Each number is 500 + 40 x the weight over the matrix's rms, rounded and kept within 0 to 999. Layers, rows and columns count from 0. Numbers have three digits each.

# gate: layer 6 MLP gate, 768x192, rms 0.128, rows 535-558, columns 0-191
# up: layer 6 MLP up, 768x192, rms 0.13, rows 535-558, columns 0-191
# down: layer 6 MLP down (transposed), 768x192, rms 0.122, rows 535-558, columns 0-191
gate535:537451479557474496501484465573468469570511487493554479489553568468427472495514574531509505494555533494543369497489495544536498504553468438476542589535503526425596518528523499438459534459481558421521480509517515457596547467541516441517541459500530464552532558558508507560405544512512498534510539520543570485535451509464500524473518555528475569453474486509510471466432572480446523492459517529515538508469477486526596516541504496455442401556502498488460518539515461561540523559535465467438504479556465487489515452467472515521477476425421518491583461529546531377447501432461499475
up535:494453515463478520467432471425518528524537533519497450498484467530437497484591466491553534496524534502441546467486539440483432514512548518477477461483570493601533520489503499486514514493590524550539627494494479443497416498398537494470519432445529435512500509453487515522518489428498438445515520466565516510506485475501484466541546426515534527501542460432517547467404457460559490520537512544514486436509451524450538523520503501441480547438401440476517434517472428517568553491431482448469439552448449456542454492532499473551428492509521531444420536466435499497522539527519459496
down535:521494465561462474504431517448567442526503463487499450470483514453508575468483505515512469445458532472506440459441475486515463518528496506480412539419502505501466569524460466495395481506480545533458573460522485604496467469420502503501463596436508519548519434544552506573512497498538514414559567486542452538585492429576479539568468515534510531500444527534495453400500498529473499471509469507481520531592464435488592528406494417491452522498478467485514492501410530484519543491485437509480510435514455493470529485492494460495490521495491432583561491529481441547538494530596537525
gate536:454516477502541432549508475499509506535507501483504479570504458461419546513506437549535463476458521486595466502498503535525526443485589403487526504527505460523523421494481537490501454471441502467507524514440481510529414467486492502492544495475466506550482497452519493513570495455479533507465525576466541503505496524510506580476536491502439511493514463467435449447436542502504497483506492490474518463553531460491572509512456576535487543449492550517485426557508487521499549507508496510382534517478477521489464543492503536543491533435485543507512460491502480529501509554548467474
up536:509497464552468562521500526459544464561477575455509552522493511511538451435510500507504460464588505587532567508502500454484525538505499545540430467457496440496552516472458476461444440520498483473530519482525430469507428570449476440528512448464482469491516452481509535442482466495493443486552519512476502448502455491548486435452503471490464566587465470547482534500502507509499533452493445458486510507517446530599522478486502474494525543471523479569506469545550521446507531498470515526526499509495528528517517513493489550517573517481471462461564516514549471500511470521572511450
down536:442459451519566539523428507493457506462529515481570511466486454485548497556528530551528531475545575449528502503532504480491506432532515481509478556461469522513509525497497489518487574480556479503524465503518503517501503400557461592546579511478515503513535603528496489565463485599495468439457472501496518423494510473562498471523515511512543519482519560520491474472526445460539506508471577399510521533486572494533498481502569480487480531405481494485423507508479496518516517475538504435493564518548515504504533576453540474455523450484490451508490527502486551451465552440502486512
gate537:467423497497534504536471543536512530415514490554472539477493512451566490560569480429475463478545478419525486540492468497506508436460492465467452393513504502502489467478494487472452506531499489578575518519531496552480450502492575474551471550523524479508471478468508565414460507539476503572509557514526493469523476426494531502571534540502508529491546430438546510462490557491498507445556515426523461434531501493502457549539482510488448403473486576554460507552527519493410481513501591501489478492506497486592512467551488506481473485417510535506554432444446481481497558490464443501
up537:497482452526553487439429501464467537498497577585506538436430509516541524545470505398484473485451447533513501458489502454503443482476454478483498505479511466513511448565494518482551513540522571575451535472552420464469415514512504436470537499535549514523467530555485489474482557527509466556538502550486502436511509468447487447496550500499552500497411514529555522553554494453570442465508470531438525495528480467543472492516491471448505512494477530427470525481499521507494481510561483549482467568580488537497500478552565491539497491425499562397495499484492500546543489496443403500
down537:493535501499529530529510460455437508470525560561577515538542477478448521419504514537512488518521514590492460513488531474537526545553472492487482469500482514500513520455453546503528526454423470394480558569476467519451537498475572484492485455459518513480439518542519466504545480552505486495546488490471426512508517542480532475441468459500443487474492436497463395528439501569481486576550469504524536528532481522464436489535512513487559437541476458477509495532541564436527490500476491456473521516458519523484579512469474544506480521476499480473535527531466496520457552467432505460
gate538:553524494473531552486550483456443555485509463531528460497547512561480483479471553464507464498485527531452467507475480486556544462540555489494545559490491559481463409530403478593517450432492490528554522485566467503491549431448439487579520461482565531507519504531566515564478504492477521513467484560469507556471515383493555533482538505504486459397489528510476471493573484481458512456541580539511550543478466500516506463543550513597507524527536434471498485516427517487458489478453512482510539496517536476575430490422479519488538458493512497486422456517485503509542515465469458523
up538:539561519494568492579533503413489490473501533568462535511539585472518462520422497484514413523502482487511461495493533458441526510439517477540446495505497505591486612493488493460518533497513578524498466440490481520526511504525589474524525555437470433493479534488520475503524507440432550510488492470442561454534411456523517506421453435486559536510501519503457495488509502508475476598535522522511485560561501537461474506470513528456439491518514561523577466568553554403571510519496535425521476464484489475446475585467463472549425473517520453502586439521463495500462527511500498531
down538:514506530483588456514506577499490531503530534443515561507515533431567465509445472524530469462534515457472486528447549465513494534495506517492488524559459510504566486533529523579460504512511496555489404463508460447439527478500636467512525527516428524589494437515497550511505511529462409523527481506488502483476599480490558492475389524474502478412470515523509488472542573555487441478518484450447567469454548482507496458448606473486439485503420468497526481432507563491491473462521404499552555518463507512473511478490506523516448498452473474480462476487441471461562530417478539552
gate539:595474592498517496440541555570475461439541515493476468504639538484508507421534491555496512470496488537523570498483575544491541491513433565485486529502517455504552509472479496467582531538507503493517536489539437423484473567499438496549443462440472451482535480519449532457430523493465522425516490532539422500497517481551459527540523507544489562475578493519522469538586503519495464434542517586489423500505539448506468431563460435576415438575402441443457497534487527463534487491505535491522529507486488458465489456556535559523445424509493536506566473513506486519520521490513502485
up539:494468452472544531536521442460491584497482508457518437460490475452570549528485525516475495581471509521506511533469531466526486523440515542525504502493565493431458480504490471487516478453499401462459499550532406466450477587510420522487606506536519518462499455519527559454502582565562464568442507482508558576463452499484466507551467513431514542484491484475493518584445503531598482546470532469527463556485471487454599531530498353505507574493492550492534522540486525502488459415447538500522559497489438523458454501468520519438440535526560488466521522479434514453455554482465489465
down539:503471454478545481519521536465467425446507590512534508446511478517514444470549572483479468480467450480556543436570546530494493432464481509514586523424481456512524527492518524427480407572598516535527497502495521407514510519461472468440488569495453502521527415527456456549385487551508597479432510527483495529452516577479475485541562527533455492453557529505428557538547539447509488480517460570455481439534466431538491457464517486542529423459431513454518444498522532435517510516465532486459533554459477520411497516459496447524515514565544478512461521447558518442456441425521561526
gate540:475510493530515520487496502487547527499543517567458510429584543498475520468552514491450537565508496540427489449485505511552520431490566503544459459430533471492443454625510490474539477518481525482475491516524537534458491465509535465527477462444512467489510491506545495569442452482497554552468472582526456514524547490535475520488419459472500519531468617573434569522546451479450507505531476488483480525462508575485481512480472439536528510517488511464593510509501500495540506545555468428506471533570488504407498542536493638472453560568481554526414533469459492508506517476489412471
up540:545421474544498439536432551584501504453608452541534429553550474477460537472512497492460508459435585471544424480468502529471431516498535528484501487488418428527550478492503493571489490453425519531423594535477530476490447542499452555506581540571538487523573489542458472540552485479498501502448522506465491496541420508515495502531469554434430501546379417542531433518529495526548513537500510549512471491530600518538529469549555501512552457573529486486536519493517498493423524536572459605434532505516472503492497480554484535394511519492447491462424533624488506584528516514472525517
down540:488530438454507537504488468490478471495467549471498575512426504493480536533505465475511483563571501492556536488477477583457532561424468495460373526526546575447446526506470439531467495518465501528552475581527455607573484482448492456524431553552516499504529529527509486511442519489538510479402539477467554470508482490562474447442564511502478486538550523496500497516490443509541458460497522570447517459472474543542488551603538552528552541563468563523478457579461522487429420453449425512468500483544568480526438446514465498604483538403510479476494490526479501544485469532554415468
gate541:490502440541603510525513494518449504521553485557510498494522497405527487501474516418495475551550463532462418491452501452541520516490554533489506431511563530521531450552446487502478500440491521505502518475531442442491508510468555420552583443521535543491524493501472535451477543507478526551428511502478542486526516528475537475516562572460494493512408563509474467478455534534497482547502510443531511540472569472501518545487528477483493467574504507465469477529510518404509543516458468466475532443490479537485460493434538461514543411496448528547506552509516536546421463537511416559
up541:491557560544484502485449573485526498510515512487517460456541548444501519515468543409467482485433434500521505504527532545509508490463487532491483466576561555469511541473518518558498495526407482520505514538545479494475537539513538464500492486431504449504507518507476473435532488601445511513520530514538454508539549525543480465454450565487440514531482529432446543484522491517487526487533517466542534518488515439476537556522503377575467495552522422542511521574508544545535446489552491494482523519527461487506520598585579415511452492545450533543472548445479493487478492433509431461
down541:451428526480437484490443499502558498484501498479565539480523511539487511504498553507535506509560544498474546514473484519506518449461464417479465469459551511465506528594541508442496549525536553505484466452427528535559534535537494538565531484434586462526564504544516480423479515407509497505526558460524547451522456526514486516519579506549523448508514491489569536516478473392472540513482454569519402533541509478484509450581545464552473548546511486503447416550520483479551503477475460542503472507544444491501464509538475454549504491571515489448549423513564450479525486507507479484
gate542:529463479541497520557460537519504485501403547476611549499515536484520517576498520536499460513484508466534448535501505479538503554459480500535475529481462507509492532483546494533536556481526539593508537451569492444499509509535452533604536507489494551471495551542543462554434501570450463470448472501487455475449484441497562487475559505555464492453481464530496444491448516534524461526480523543515540491560479530548484491496464422509526515516463440462529534499490606485585485494511497425475493509464505503499472536472466492483525523475546491510495537495582493538480533530528598527
up542:460449481507509541491547472418461451438499569537459515437493541503490482439508604555448510476500494479506522482485543505470578522472517477438473516548578513566434537590479425471544444535490499445486498490578561468517469562477428514466473488470558486549536455470450533437475477455482493485491551520550571517489488488487493489484477504561523414510523441490439532473473454507506498434543523479454481506492519446529512459531469523522477496511578478567459479499544453610519475475499475481511477474497474518489507501531479479542476524498487495542464369508497473509514449566464495451
down542:458526528514496465542505587437475450418512536527453441495451486596469493572478442507565512463467478492578494523564549474581470467539516519522552480411545511487453449460472505532508513510534504523485503461439500495457491483526510563437489507577526498459502478465517460521475499489544455452500480509474522493488545506516467449531512513550554503572543471448508551461533460536517550470498508480515493555584511489489505508551473562478457576461450451500473526464532487519481445570595426530501530523534564506498539509516450533545504496502462529490463508491539501536494460497424470456
gate543:508495587504482477437501446463425578502500507487515534564492568486515476490438424497544498509523513519536562468519509455536509536496525462523474460539553441550515497546542538472549480558473472491522495462493543497490561459460493451539470499463554518470444520484483530486476490487490512470558483549506502390543558493453466527498519535471512450595550536490498504590498527478482520501455528471484479506519550462501534545436487511465524556516520438582424580456454490520488580486520437472495505466511527489517520558413534504496557515493472538466465524547554499519508388530513524513
up543:460488449486503398460531486490454416394529480511533392522520492473484547525468494463469492477441509563543465479532461474497442491430452536494456535483514460560545537509543485511493484498519532458494500528513549505535468556483471527511527542493539504460528519478504528513471458541529500568473595469460547490534509499470440494429504477439456491536487534476511514532520500521546501488468502503510488540485569523478482517526565471527491457546495420440488469526494498518443452534526556480564481461459523470496552467483544520410424493441503492529437532548503469569519427487441491479
down543:546461544489523530485573530447497508476501465525508496447516541424526503559427462448440524483531435492458497460529431547475534538510431494512581559465480451486541488455415478504500515509485482519486491545463408507507498517489518446501501551457485498433491480569533577569398547482515520585413454507448574440470527502424511447535482517467484461541492487526451525563493479522516443514503442505498434488556517527513548566417453494460525484531487450572525543549525462507473437510480499498497464563482438473477548453483582564474485522502518444503472480416467494498491413495449537494
gate544:473480522452521550516524551499533494445466460560524498496503479442480481442489550489527444514479508516475421500524536513559453436509517511504522438546504468521499495499530531496462455488501472536483533428554490466517465488460450504447468458427600542505517517508482453537515503508521565455501482465472515551560555461559509433582503524451505486507521500560485420453620453512446450485464501564548516543519556563545507572553486475555567537529508547513517539454548577487498471492514481498441442506550468546438458474494468590499494489473521483534488520500476519529475532502498492494
up544:438558493479531465602536493435483509477473486555457514469512511534544523535422530522471546534531487475391478491523428525472587526430493461477519519559483525406545527505533516443542531475526467500559488567521488535500536532517484475550492531448482537472562537523536563418497527456554442568523591516582496531566552554518491494475512497540525481524486548506541482580474450537470519469486475580525554501544483477519496523451490572472514478486507507507584526536514524576536448509462519451554484570512491465459465588464523434479501504463451510522515518472505509470519464502463479440
down544:538450567495523490505525402544441499460536510492469419444455473474463491517470499564546514489425549495459515542472421464527429367555465468391545530507502493498492490502533484479460496537486449525493532462532468501563486441536467484437517497487498530485495504470526533497494509509524447505444459532515435470534463497492485452617542475479508512543504497503541542417534486488482489463488519509543416467517424501470553509483470527508522510508534541506534543515481587454440595430522535471376449453476578505485516502529495481481479469548455485506453498518550452540461464500530441467
gate545:463422472508499469488461485542518529527493513498491553447556458496530541503455438439545504504480574553562430430534494477496482546524456526498504550468530519476491491534505472529468460615487477562558485504542532547506490496462498447566518518482446509494484490451469536488439554536493553490524554469511488452482531504533542553517559545482491474482467474522541516562526428475507484425529490458477480502398540534479564495483482526498468488539523502532481553437499538508516535477558556486617465505534485439445546550568517511517428430570489453542517470460483461500511509554522497490
up545:570469547465549523422494496529457526510443465513441473497487509513467480456558492511542511496491511517422527525478525505470415563509475479435453496493489467522521485463480434491436530495517520528583501484443532522435483468563470451456509511543474447539504496480523516512499426473448502532443499454426471532533484530470512517527526513497492425519538521518540522488428509481401501490512470532509527515491551464438497450520516494524576457498546530447520535529476464441492457578530512533510518491540490540515531471513518467513409534478455515451577489475425544491517451545462486501
down545:545512508484482570485493480503503479500463433432621464472552539439508489483555452486492503483525492480511504504509518473422546510492507435506482417501463488498472538496484425435530421396468518436476429450478521479483542487507490551534539522426507452453530555511476494484460535510467503427517431566501506504478475552534484518540458533461540532476570445489513501496479508520537441516465503535509493467536335473599450520486565527463572464524471496541480458530521507478525492476490519510484497491496464531568600539505545536504533515487576493539493491488419477534437497474505496546
gate546:514501542611534517542464535550552549468500499525486559538519541477505545495510528478527504497568487573509501540506465472545508568520464486499514484562561519531437513422458468498489497451531532531474514463518434509454485469511461467408539411439515447547501555475565548461504389488457547480572530457459423465487489506504502506524552434525518492559521500547502498414441494552528542549468491469549552475539502490491522471529544554436476440555574515497472544485432531485461488540560451549462476547490524492536504525518469486540532453503510454461515482462416523517538534516552490444
up546:502471470558563567561475539478581492425503513527504507511395423516574515516502493506438493498556516476443468475505571442499506432439492477477432526530461534512452492543523560463454490437557436477552519532506488469481573445514484551520476530482515426566481536513485447453501436470512557492509497460507482465501528516520486570525534460497539496412456531502525469538554424432437457525518445484519456477451433577460553510468447525556462452509545458576422481534517525468467523535502489527409565510473481463490506468539454475509541481510466495447543409457519493555507499540443515453
down546:460515454542468460514538509472492570452575527576451498493450535424528491528479506498533546482478524446485521555453464482492458541523507500443502478463516487537520458511428461525494518528551472430474397416467522510440418507516567523484475485503506497468589471541504482448521519455531509460454472519496524532487534483511476431445536502530442535509552481543481493486485527499528465476506527500492471526489549474476429487528483476467468539509505431456516582506557487525541468486556515542517516507512446465515525546513485567471523518417489448492521542523442463530513518486465473485
gate547:566437478491469492469526515451531456511505538397444557524553478528558486487509505456556543523467529435502535516498554571503539460461557513412461457509469532555456563520407568517519488589498543543535576510527515480513539547509543511536472450548509473502571512529526517507521564563547490520542510410471491542551490505569426460532584506521499504512576526570469473513480457556462467497448468482531507481544460533523509435492445538534574416449513526481507540501483516545473474402515499418465466523590487464481502509543543439473513497508477507422516459523524392476455454507522544461
up547:462510482491446525540411503513481474488482491520500589480451464481549518552545432447508622440419403422473488463566499508490462525518536506546519532483441486497501467548476584465403493470470511457479555508499513535551471526559514441505532505499473448466496493445430464501519477571526501506469478484433494535548534487512493511518520517557502509548476511489432469524481425471434490488502467496443492466563519446551485420497447459537487492427528480446531503538489523545378475473499485420447398503555490541536508500546511497521557468478501490455462521476496477476498521505462525480
down547:425444566493497468488488466448439572498473456503502520529482488507476527509502469463488557495485516463435533455520458528549499484497582442561517510508467537527418514529487510455487550500556473522489425467487504515548502478470484439514469438438478575528518491468529502507460503523562482575486565518462509464502526509476515512517526433539562534506467549480535454474550494493436481448534540532487539333514493532527472424499459498470546439418476534511558490529470508523513605533422531447472485521524517436475509464554615500499488445457505467554545472392488478464491480450540489558
gate548:494495558514484448495463555540569538490518568567462539527500469492507395451498499489519486431526546467445451507484455443485527439544451488479550536462567570514565498546458524480590504452497506544493514473476409557457522552520524484613434550521478454524481554528475473458504445516506451442512407464491455513442466495503457542600506488533440437424512398464550374443474424487482554458522567479493564599511488463484484541487467589506512436493566523464539471416493470517451424478506510504505483496427518495471503492544431548501472512562447559505549513492505558478522547481564451473
up548:471472481450524561544455488470459463539527561503446484529526522459465483543491509486509472463484553480493508484488544522530561500480507461418602521445514490542527507487541507499533563544514592537491412510538483524411499498526514459537411458535483517460468557477489666465497517542515511413463482501468463411536527448527559505489498486465516552466492493506619486487489508442588544505519513487490510536543502500527485485564491494511532480508497589537495525508509563434440519394538495536508397578412462474465558476530500483477446415531566477456546468462531457495545487510529523458
down548:462483567530436490465449475583486569521508496433494506481540483491515482471480529458487526462486495450483508470476432478480411558569492453532497454511446530435535523450497477418511570447498425458509512445477443521486477510504536570505518440484498477492578548547530455532561432525511506592532555536481477552492451534490466497471501530507565514475514529451468489393437495510526510431486589547472493558514474455506487484621438504505540476459528537484475503490529560517512467468485498485523529526540501428477448499589479468488428474454457436493507421544500505559532543548469498444
gate549:501543497496516484521534569456498470473470415449475583435491509510496476443517548550374446558571478481510546482465476513517499476509502516485483488525499493474476483526472498536438407576581539494542493488483524565478499543476549476557457480402484610501483523501496540426539533499488543540563506531530519491550511513543499510524493548608484509497526591439458414558458495539511499543532489543447451455464506495485470492537481485431492579504476569540589445546511504543591437487515505437522478460444531536494487525487532545523463476563491504530470501537505483532515480518466468470
up549:508458508485555587478514531533482445469492458485582524437524433502547410506477502528533566521554486525464455486518509486537585503467511523556495426546541542439433507507504472495450540461496422570514519505453538509519490493503554557476560536531488503532481479450443444459524469532532524544572523519440452540455546516486465489488516456483502534525509535510461473454558489567491471470450447469559482471443496494480560544427465450533565575524468464525393541510596491535549536527496474517526519527472476473447504566525522486542484534436565419507484492511459429533538535569534516575
down549:504513447489518482499425539491537460514484457547626432505477469573557514472473516467521639495493524391563438478491467475480507539486524538534474518480452497482482573527512512557513433500456587574492437485536541491469567467429423538479509510417558461597472539515515490513504510477512493500513606603505532564549509548495508555529455455476549499492549584436435441423564506540476511488533518470489605548460506465529499517514505574462530466424487458463528480483551529513531562475504474547537463471453499544466445481520465497547503597534506484568527468499591485494484470565507553471
gate550:515528468462388496483570524557460449476491536432484526455482529463392573516550457493464536516528475515511551583519491515508494485435490457392460484495504550479542463504567539402514489480498480460469488488467488505463462573577461507461509484528543525535532524496435506422406411443440491489487495510540501503440493504523557535501475540541533539540510425509533402523530452485596475470522421505431558482561504493495500462546490618552461550457535544519513458494523542454471457499510408501564474509453427511522485457501497451443455478492467498496460462492460461472366471542438508487
up550:533467542422485513530582525464494528554427507487486463491448459529480538519514567469497539498477546427450498476537505448517579510467483486465417560420498573478461457490547587503496507517446509552574466515457581381459600475519491521487540477485497496557525539480511526557506498436476508457508483491563521457545465489492519597459504570518507509497524462484507532503568518486500452460485538539492465460429532483447516536482506508492473591471522497472494421480492458578517515469519516497497418473542549525467519496464524517512450473480458528501406500597462388487430527539506470513
down550:503458523506466595450470538511518495542492466506577483471422439481418473451496542544526470487481546499451519492476520488462446682510493479474419446497501504458480468533549515508501473539490540519486521525474493484520461478539486465487473497530459467473497376513508509528478517455516465498552548454552435509527507525532495576502521467512552483521509468466460487504502537516468473488547558510512535451465488496506509496509485471599466527529461402521500516509473516456514515526552468447444480482501614488603470459534550485504477499479490456583502472551523553560469569487489525545
gate551:533401533500490595510424449539496505471468415563489555465456399394492604517548420528533474499536535424555577437499532491502527531509523517476572519505487514474529528512504497516496542472511513487510495475467529526458513604457522527523478560504491482511477525537474432423497477490434508527485509568485459488552432535489472546482553461453528509491541526480476440568559469574546549491494522416510445531519497475517538529531494526493454455518457478496540493491507517486537445474466453513462473534459505494447443545486495473551476493514539523528457476496483436470482538498558446529
up551:482438547455509484498489547495518497512522569529494472535496547537509476545495503462445555491461513470544451486470505396516479466512527414484591502591460479545495560496472502474546496436461461502469545522528480478529461595537504470503558422500461474493574503485405507506556522585492522513537519509485495490564480503532508568527511557513474550545505483527490519581540422525539558479489535493475537468525496506554529518510436517445494509497468464526509452519532469467491462470500467415510509546494506478551475570539526612495464496453490511501475473484459536499515520558496429538
down551:479469488496395442576497470480434528441553469529476486497472523486495567493543455483562533492505497478475529476455537438478553508507495505558472474499477533548566521541457503494460466565503489526495486526482526507517558568645426525533502524539481536495515519430521494522522512488472571428412494495565483508440500515533504575546475470486570527443488559529386497466512538449494452526467457477480460539407523467447461457559485445457505516514499572503541463501483527555540491512520543478551478481530485440529449500443498487492550578507498484489460429488413499523494493525486487484
gate552:421471460516502518555512532561500535585404440455441457502520479462419517511505547500471403546496597515498555469500443497448507527476469423525463591487486522559487495546441490456491441506488444419538510486522539443427415435437521489471439471507543529570404457550513501559445470493445576603543513568461500505425520531476497525481542595480496457476535555467436566488530583525513470467516469477508527475505508487486485544526511470519527471497496551454470534535466465415448493523499479552484561480504500595544471480422465487489480464475546493530571481496515531503523507519470488510
up552:500493474502548514491566547465461442462523481445516449423446547549481567495477522455496487604550462437538435506537464484506493500524474480517513463452507475511457459583511475572495519495478469474485501519549571513470429547508475523462479448449472467515470461526465516524510456484464556524497457575473567523483497503441476439436480497477528520481543557533552511503460493559516528492408459452537439500536445406547528492573566547556580479539478508480501480522477392523509484509513487514484477543556504492497530419557472481511484577549481501468470393482539501469478418503529442595
down552:504503417495556519507485503550495477557456539541577515422431468542547440526493453495480415479456493475472557469525499526455486476439448590490523461447494460507497543463502482564473481546537427550496464550486570521432434483515498483478479551496440447512538534484485507511537451561457537514548464436468459485473496532474443503485544514602489479507495540564505510537504494509592542519415461536493510552473492557480449544553559547450548463540535504513505402583471446502536491491484519478457552475507526540468448437531470523517525478504448465455524516457467540523536505456502602503
gate553:504474490506496516500506543444458455448557516406497442484514470417524481445523486550440525528463523534516497506512564477492464522481491520495493520506554484514502530537512551527475447460515512461419466500562472467433480525477503511495465490556566530556556531494503534501448551491496491525480577485482477528523471486521541556457536568520403587455484578531502527491505554432495533520578514420450528533500608433528561468480480545577408493531579572512491413509522479465531524497513506478511507489447477493519493478583506507506570468475570560511494539428540544489546501511454474451
up553:526540423507553463558547511559424488435535500468490549474469540485574542473508548527474550480542521548513459472538516531531554531441561519464504530484529511504572478594475521523497470570481538534451537537479522531508495468484484516505495445442531471509569486458514486480485499516506512532490526537551445448466505573436494511481484454536602514549485515467476462540495543461496542541541473490447582536529541535528496469443554536493481448530482509472624509546478569528483462496507498510488561641490520504505517527509531457476558509530501565490445550497549519447474509462461531538
down553:574535532542502557525525502436520579503533497382482507518586464451559496503449514543472551490520470523567528517521480423436523513476535486493513552502509527459487574547499490459523471502490570460501469503477507545552556478554550534542582502471538478572565536522561494481464520463508508552482497527466556482530447589528458490456516476506438518493489523541491553498508467530447550500494495496527454449505447483465488544405529525480542571425558506441499498475501533555534534528486459542482557541558560551498525481500466503476462482513423436505518530527459538505518493510486464490
gate554:538484625447551496551544540557518495465450577448548547465551467457515489507573462593442442469488518485441517472545461511566453522556494479498503497486558389460544497495550579511508493536567536466575635495415553473445573518512380474575465500512448486557500466540460494449504479505528474537504513430534482473545529481491504507465494485497568486582415541524520544559390561556612516521506452467447408486458471416563486516475491554512461504441529481481511458477440475442476537506510499537436534542519514540536482535520496518573474578428488473502469504505463495564462530432496482560
up554:485568508476431495451479484529488564545466504576561464490540548497477438473403473499494561487427536513473499475420511498492475511522530489545550474513481535551448524467511503487482493471429524472515454525501480451523444499523626453406510518509534632422471541529590577543429498471542492466533493471581505508544441481596479491485462558563516507459484405499510495517537424537484538439446519556484521495498393546497496518479449461425471534473582451548476480462495519459554527463507451428550454508394574467527504592519507516448484427389485412462454600537480533437544485523477526482
down554:517539389530530465398470473539521525560522488526513448557425477498553537489503505481545481521543520518473459465449516584483466494490506562450482492462510539490476526452590489481503497524544554624576481520555477500537473490540526456448469510471576554493529515451576484488557423525479583472515477481492516472510510466532582431539477462497435516481438503537560450529512493541466478415490534501521520501485463511454440536510428454522506493509584524511523539506500551512474477504466419472558495480513496452481529467507473502393506470489489546547497560532563492469477547465567532514
gate555:489552440510485514468467501511490489480516411475525520446534400446445508528492549538438472514416494510443499482424494475439505488539498529490490476523521447490483544504491524452444486530522492542445511442451542607541526549419473526526455566507547500558505513451478434489468439546523531435579421529473452469494526500538540490540508559571590488508519559508518440486537490418475464502574517504538437512461498476518516556465478482518548509515528506483462472555557522499489518545498455478519507532528521549521512510454500529506489457514532499507488449459502473568447497473472522494
up555:501531461553550545520458440515497517609524439515496490595515529523443489498458473505554435548479511476496495475479507531505483477463479573523485464499594491491473478489421503449578522528550481529442529447434516487499549502519523475500468451447516499478545534482505519555588506608617465516487505586545502463547497583515511552472528442503507512482380450540453422519525477539571475522457469457423448529491528508471520461513532556557486517477528513501489479466540467527488556511515582495510509504530452545473528518466489562451499490515438527465499480429443428503481538473414475508
down555:563473534492561501605437502478517497527536485472538574485464459554546454490445458486513513481489484479461564533528515573530469563482481420596450545504464495459500518526483525487586546473439480517524471491430514512474531482546502572467468535455470481467545511393480560411501492521554462498533479443519525469462446455565437523496549485523510513365524368534399476557550517422529435479468546533536534534504525488508474528476465443561508515482528509462486510499436415521534482524526489479494503486456445495497471513554454444509455545496475502560568564487426501543483585530477541501
gate556:479505493545501442455475548496550516480513506439500493511479541538400528537448500472496483603489548451484487449569518576447508528414525469444532550528551505558389542520470517508446440541398542563527510507527527489448554461564484508529523491497569493464544523565450471546548474424454522446520464495514529530427475470522417435553560580502489572504542525503388498531525542488576496516515475489500546548441477535573439463575486609495493541550485487510511505509519494471487442432522564432494496493522548519521448546424504508452511501513457498514548474512475512522532477558466469526
up556:573490490544538513508439502556539567527537471469546551548458483521489545460523536530533462531509465558518453534455431545461513525524479525532504526498470595491535553461514529533528504487427512539439499491499476501483593530522497553527628533487570488479560455439510435480465488490452585572479486507567441485463520548477560450460528538537564514460461462394502427544537524470488553586457482489497555446597544564510552443525556539562522392437583559503507485510506565465485547492488480517486541525599479489538477514507504497505521484468559477456475467494464481554557451498448495449
down556:514468495500441507460345466568478515506447441513513555512568488469514536518476507457515490488517561494524502570483476496500488500466548431461555426546531519510492478531540482458478458443557536521484489493410505456468515517535507547540519535456509492580541539519468507495506566586480530501536579456545514563508482488374511519522494532438597462438501494526542500582462397405558512502444435535507537535528609442485568515447513546543538499457400529480452487605490556500530472508474541508496426453483560503558535472491534465495461463494562529454484501510533453515456526440569480457
gate557:472493443529522518490504508597541539455516518553575514567496536549484441431561518561558469522503499481473491544558369492495481497458443563456480441448465517506522544570517485482509444558492525567504472487568503539491479432514485518439533473449463494472511416485436459470418504519475459511498546529500512547449452483514512514506555491550520552519475528544490561512524486465627531524477478403484492488555529493572529573524520451492497495584476568421471504503556429515466429529496459489528442447482471482545508488613461524453452460502465499437472530526527482461498479560530524435
up557:461484410443528540486499462476514439502452428561407537528474516481485554475480434488527533433483505528506480464505460526507603484486483482521523478495505527552497385530562535465549523468503504543553495429479513503491507482560499538568547485577493445485486459451466505487521486555466495552449488473521588466452493473535494526470535543498524411518466507506542410451519488516501508503536485528489489517574478428436529449495495485517473526465469414571496462536504493445510443526494522485435495470476460467540461483515390456476584493618504560553547527507468543487401494479505457496
down557:454524543483518468558535445505532560582505474422530507569487498501503584520452480491466438544516492455537482502558560520496561474469427456573505434439527510514556512546476510475542583470594499541514494546505447572570515442498482518520465520532490520415480470532502447536429506466539531589533475517565467537544425510542493511552460519467448515462467468524522457540566457497555474469519523514524535488559559537553532424452529485470580484450491509443560501493461533534565472466468467470529507536497483512528503536469438577439492585519464502524558448442537435497460449493454558473
gate558:524580392526492461497526536474452503542462518468484485430567507465490456476555528585624467516433508455509549478513431552574572465591525456459548491545515479472521526502466497511487524480526489441526559512501480486595581523498459516397494521478523490528482478534520526567496564518499464392489521497521522490498509443462532487495520542446463504538509462488499517428557512479475495546484526506513518511546478497501481460465527527524452527507510512506477493479520458583498477500454504437553569484473531427511477510485502536542531522491478446534503532531530406510500464494484493449
up558:485470538405493507435529501551525485456536536487534469519395534523457486520493492537521438508490513459483460486493447392516548477483436493491470479525526515440517523486474480561484525509520517559507535412487441530460465529493562513557444497521500542523471505503499537442469582501479548499515506531493489524459515475551524520450431527529454589486470511480444439556474452511468465545541421561506529441505469469503497584478505477500570519480565534462497491519488526506504552525459483507496502482539444510447504489463530490490477486442550543513545460518435527528514518495495531454
down558:496523479481505510495440568519464381428494486490506504506443487505483534495528507573480528452540500520521454530521502442459440439573439443538506461505500579460531487500551514502513520472500521541513521515444527545526528484549500461563496537518492594545507469490497515476551533535466528461543457448522523451476565448539490493491477566472532524482489576536446492458485533486440434475575580492487493482479490500585489510512489515537530553496445550474508483495460510529583486519524454478520489537500496502496437552418440542576498529511455599485473526585422502451508465488485452500